Part of a small language model's weights.
Size: width 96, 2 heads of 32, MLP 576 GELU, 2.82M parameters.
Each number is 500 + 50 x the weight over its row's rms, rounded and kept within 0 to 999. Layers, rows and columns count from 0. Numbers have three digits each. The size before them is the row's rms in percent of the matrix's.

# down: layer 3 MLP down (transposed), 576x96, rms 0.156, rows 567-575, columns 0-95
# up: layer 3 MLP up, 576x96, rms 0.18, rows 568-575, columns 0-95
down567 110:577574513451565530568491534500458574453592471512452538443478555509503414540492509540479495448527584480502473555435504542466449487558526512486504479393470485520547533484507491578553473502447433417387525450497563530492433517494630444417480571498380427631537510505504491467547553467485504512
up568 082:552442512438534554445528510558460550483536442509437585511448458517507496428482481446511550481428430417469465635480508460449471473492469519566469458398575436513500513519505492512589553487491515478529566466510534481444540517484563563503523537624536475500422643432464480499545535508551453376
down568 091:507484493480516470455496562509452531432475434503614486461522422472519558516365515523559387537487463544508443497522570513489355521399565474489538516556510553472488541521521507440353441395491547521520461561489494523500462549592525567486511432515515476503428390519462518545481494519522495535
up569 103:430502552482488511510471444421527514524576497524559433516468515504510557472387524484552556472519466508506494547467541504506459456548511508449506459501509441478495532514459433565399514527512615542539529502475373498419394548483413530414484450475517561433510605508490503528600595446613511580
down569 098:416508441450487478476416530498533475463473529506480563473496518446530482560511603424489453439455523457516590482580540481438576582540520520479508558482502522535435464474505578435537556547597482485437538484467504429424517496433528513557628418454454466523520532395535451538511422604434442501
up570 081:582587512502607441523518542448438557413518459522501500515530644530526608444447480484424416471490560575576432518537518465546468603513495456433562500472523561506524468495479519448528579465541494538503472495422436545523515552454415505515361521487524504464515541545468451490421496508531496463
down570 087:502442413492369490433478526499502469461453536470534458459467367417424478517473438467542449481522462418444494463425548533459507430442492585451432481484406415453459495530422474464510527517493540474504556455515527490500468452507479485461572438482452519473534443447533509440454450457351473418
up571 087:512450486604516476430459575477409478523492494508527472571488432475505518469479455491560541497493523512577554525525423596441512505476514503385494496507497557493537414452532569476514617407449484487490489626510585526486537380487519517422498540542542570511463473475423560433466528413471547577
down571 098:530449499556485572479530475515493432459413496521431516532594549483475508500533587523495574574611485542490548511623465554551476483448508569462514522500432520454569448441525484462432536554489490484495538399521612499488517531575556511546584512569462540623537542475535458486549397556556484518
up572 097:520521453526554526470535530459472519541548521510490490525514499464557531487576438488624549502482571408576514368540541515535479519494511455424511518368514481497521479532501561518542474483471470540450529501541430435416496552467487471422532426488482525519423415525382468583653467568471528478
down572 096:453554562494504638428460458468424521505547462499445531475499437547525521549483494544465431426555507526606504463540491438489353410456522485512461433640533499511427476554532465425488415490527514546550466469572434551485530504512463409517458501449437458511437546477444535499458526460466529522
up573 096:459566557441475503408544506523539500441504581555528469495423441503461536478501487555466486484485503471449467529498634518435510543520576515435389556505541448483600491543608547451594486530516435471417493585545446519528453530495430489570488485447444499436514535532555535360446527497488473446
down573 092:447525476422522408585421565482568461588402458440474570522502507417484433407451496497527557494424484485499482597501407475470455496460515461503514400520584531505405533545407458527466497479487559501535536503565520504486536491536519486452440482486559455513368499432466468592488433502449517500
up574 093:494534499477471437564529541541610489543506495547420457499443471605462523465354616558542478517458544487460520583527563497486392508467474543479493477499503429529427475437564530381493512486428523505509476451551458517459481485523456543510566535484553463430569533478423565581533535558579544482
down574 095:550447493518456498512568496406476441517451543494485479441539518484518593579488491453445506468460552443525543579472456525549556560498530477496534524528476566497427411420575420572591467439557448499535479446547526581581530545565551486454551520595547598525547447445500468533485410507408457452
up575 113:563597489412498496492540455478530587510417463415541485513560495493536499495526476548468525509508447609551445531533508522492497510557473496412498401601513588593561491510451422436494600509515478429456525483483481479492557617513509486446606446528491445501551492440575529564437456461580504535
down575 130:544493521505410501444504493490511613550489545460526478542556546502531548504562589564498513492505458561506441495484478472466486461549608495469559494462485457577573472503532426479564500380506578498584497475520590476403561573550516424446440505461478439428397457486463505517566444453592458568